python train.py --vocab_size=512 --init_std_up=0.0221 --learning_rate=0.00417 --batch_tokens=131072
Each number is 500 + 50 x the weight over its row's rms, rounded and kept within 0 to 999. Layers, rows and columns count from 0. Numbers have three digits each. The size before them is the row's rms in percent of the matrix's.

# layer 5 MLP down (transposed), 1024x256, rms 0.115, rows 752-773, columns 128-191
094:586386583409470480501464471451575488540548578464541518467452537555574595546541544478502452459547494552492543529551519543480502460416526441473458526457500464586445411590427469530533508553431462
105:395411462470440501518427447552526505485372558482370537426528450464540430404532512576421538442548447490485575387563512564531500499487545553436498531501498529572583438492415464539503387434578571
101:565518575618487570482467493374525483512516470457476443375502527513576454541501578446476484496454489516517562488508464480518582568466505472504529498615520429426516473517516516529584522559469479
108:447521443527450451481529432496549507445492457490485584513521457483521441566446458584518488453610454490544528609505409484481519507509492489548425459591490564414465555536558450476531526451452488
088:476560574457453565531494573508546483471458556561537568508414548579502501535466540504517519486455504504465443519551392587482462534511562597551614547532495439595530492518571578556460393466522446
102:541471552517502461549595557566452554469481568458550571404508487442460449539488482500538471438467479563533491536478518535442482459549453516404461522575459572500470379554547536519449523546600492
105:499517544593554544494531545503421453451532522549438509449476442484398415489590456469415524467541482478451591555419477529543451432451510476551545505543541521347536556553461466536490472371513504
100:476495607574441524463485508506499470533585492466568467485475517544548551467425434435492536461441488491492491453497443512481532492516451532533475486489499510466548513504577456502440526473467536
103:547591515499406523501422436460508483534525448589452522464526566434591474468563502385475505414438500443547465504506519523478606552504494524443461528493468564538540490513422545483504511406470607
097:475470554438524482520536471517545460489486505483397445480572546500533536498507563552504521450517588454474475479553422431426472536425473429543636458488540498536489503531489497495513381541455492
098:490541491449498476579489512446400581537488520496450415427409492576543559525438490468496600490456434452523511471560546565512488547527466391483575529468463419530436539561524525458537540545530505
095:525514489609538536460557504543573532541504541445482461545557530427370515487482430525500424531449593562512458514525498426553542371476481507518658503517423561485526472396419525551464478478462531
112:509553518464449445455576417476515508510407490605468553526459487517502535390521571502588515551468613454545552538517459542454446564522496520501481499516440475481478472493483481636452518464498474
104:510533515556588509390425575567426442561526531509472547521478466546460524517518458536429409449523533517479525476420539543538458515426515479465463496496485542439541497601512465467537488641489503
111:490577572438522414456465462437507466469429500504519550519529516537528538478388489529475424464598487594512537529448519491438490580508575572465485466523469468517433533474458528476550466534444425
104:520588581550492502609455515549522419468441535544472505595488419476487479547588502461530548483491461467516495529533562513419498535523511611518541516459484438521509482517458554447561502496524455
120:543464485514527466565493542516464477486548579415559544469508494475375511441479505503455454489569518467501385635523438407501513438535445443538546527496514393472524565523494539575525496600472452
101:521568555575500410443419490517524489482432541496354575494579525485434529482510584501476470514473401507449462473564517554543498616403405498479533480464498512441519452621548415537489430528408499
098:526486492516538521478576581488447455583496540412539413451563492526477547584526567530414539440464524597523437436522480497547531396466368499417527521403545500539497460464505534561467516526416457
085:495502484476580550344475466581518500501553448436504508472449484545554520456371490438464461512510458544459449494509588490580552451548511524571540498454529443559552455399486489493363480467490462
104:526425456569531531545535502504489470513468581531506558536482523434465364544495481492405392472527460489473522535444500505606436451529551375521478475583464544522491466535507565458541452506432572
100:569568442505483545438563537433555468551321451524574496462494446561490474409433487471518507489517502509418540455425489594448430539439480525384503399478486510461503436544478506498481514541493465
# layer 5 MLP up, 1024x256, rms 0.135, rows 753-773, columns 128-191
108:597530500506590515504505459448471529464513515418485521461445468516474568459494499481484503444483513414522543562526484518470565465458468523464532408443477488397522545462499503435552549485528499
098:490480555461526498435511516567429497532566524576532484567533463545524478421436464502531589477422506525513406440454489513494511434446437484467490509520556482541431543357556503476533499524528567
101:454486539508501582516487505517438527574498516494544465488523456564509550442447408595484475483471512477474488503483507479441570508484510484551537415351545515497560518444511527493444469534539574
087:462525461609583505514438475447409476504560487562454540534524491452450500504498502471492463467500493450503501455508628475405449486486472511608435449529496600481607457492549479385478588458534527
101:544493425425459452440479519467573501532573406421493552565580491448573508515451466434487456481526472496493465498507548493471485490546561491552564534473377446492419553365387457392509492486437589
103:492455522523501428499506432425457498430497489548478523500442467465612442550460559551454624566548465579440483517480488638389506553547483414512460518433532433499408443530495439539409431516521560
099:559452477542581450500443531441564452513599569534497572514529497509363532477486387510463511434517505535488534572485506463526520560536503518572558460468426518532477503558480528515523455556581464
104:532461487515439423533499542591421420421449453409601618638569502526509517499608561458472471493432522566484468524570443503424471455521454526507643469498471470502488525511513465434479517554495425
101:466571578406529496461514539526428466477463504521550553417552429429432552558450513521523546509499542530503570423505572449549519529502534496524527516444544507515481548445411424521451504580465523
104:473478441541578458516442506539481513475514573506536478524577574516503420508563560601504512492563430576523463575490489521536500497534526573451525525506487518516510523514410489432411535522565375
099:472500468506483489498514442432369504558455468430585485506498462430470540533479428478510519493459449556461530463464507555510400545456418376402475471545449509542422520571513492398453509523569502
107:374486486486615517477579495539474512540504579513508503452506611549584535497423494449460677477499399506441532443523476534537487501453528532486542511553519533413469548480465528462556532485500483
100:550445422581570544531601426458479523507451478502555465572490506591479516496548529522501520578444500505471475525513371526530535517504566406503517459485433453446448512465537521490446508538401515
102:419430487503625521523553461446508440472498432516491525517530449479515514455578501418516505389561523505567410506499504489414432509541430515537508559541509557512421574562476494481596517422539505
109:487546526500540525575557455555504499542446479498523421476540503490567543493407440509425578488454443476445506542499454544564478466608429488491581491495494582479517577524498532428503527541549494
106:468503527503411477509542531530478507542406475553542564477568512503473463466461479425410538512522499503504459385412469452411440542512513466429542416534521550530504460548521448466547618538423566
100:538490548511449519539507477469518502512388573518440400508469502513372485590516480445521637538427468520536482556625501453600529495511563542506472520506559441486546542488509518552507559567490533
105:552438438494499514398575515522461521540530489554515545557523485549547500511554471458440564541476547449492487523536521471440587503544532601572543501489471461484416481505466494549474414470516521
085:496487593529519406569554514487477504518530521556461464487474566544562462495553531548453586397597518436594494460518465494441480546537441463495524453468502563440524452482468538443515519444449399
102:589509500461473549516480420581483444466544495514481548515518508533495488572540634436527590361501490484456552525532401456484456583502470507514602497458481518503451522504544627457486452582483549
094:501526417441482473498542452529503507497443564450451472532483505459387501507441544479418558423480503512510446559558531501510549548487534554562524557547428539459546497379501533473501512433439564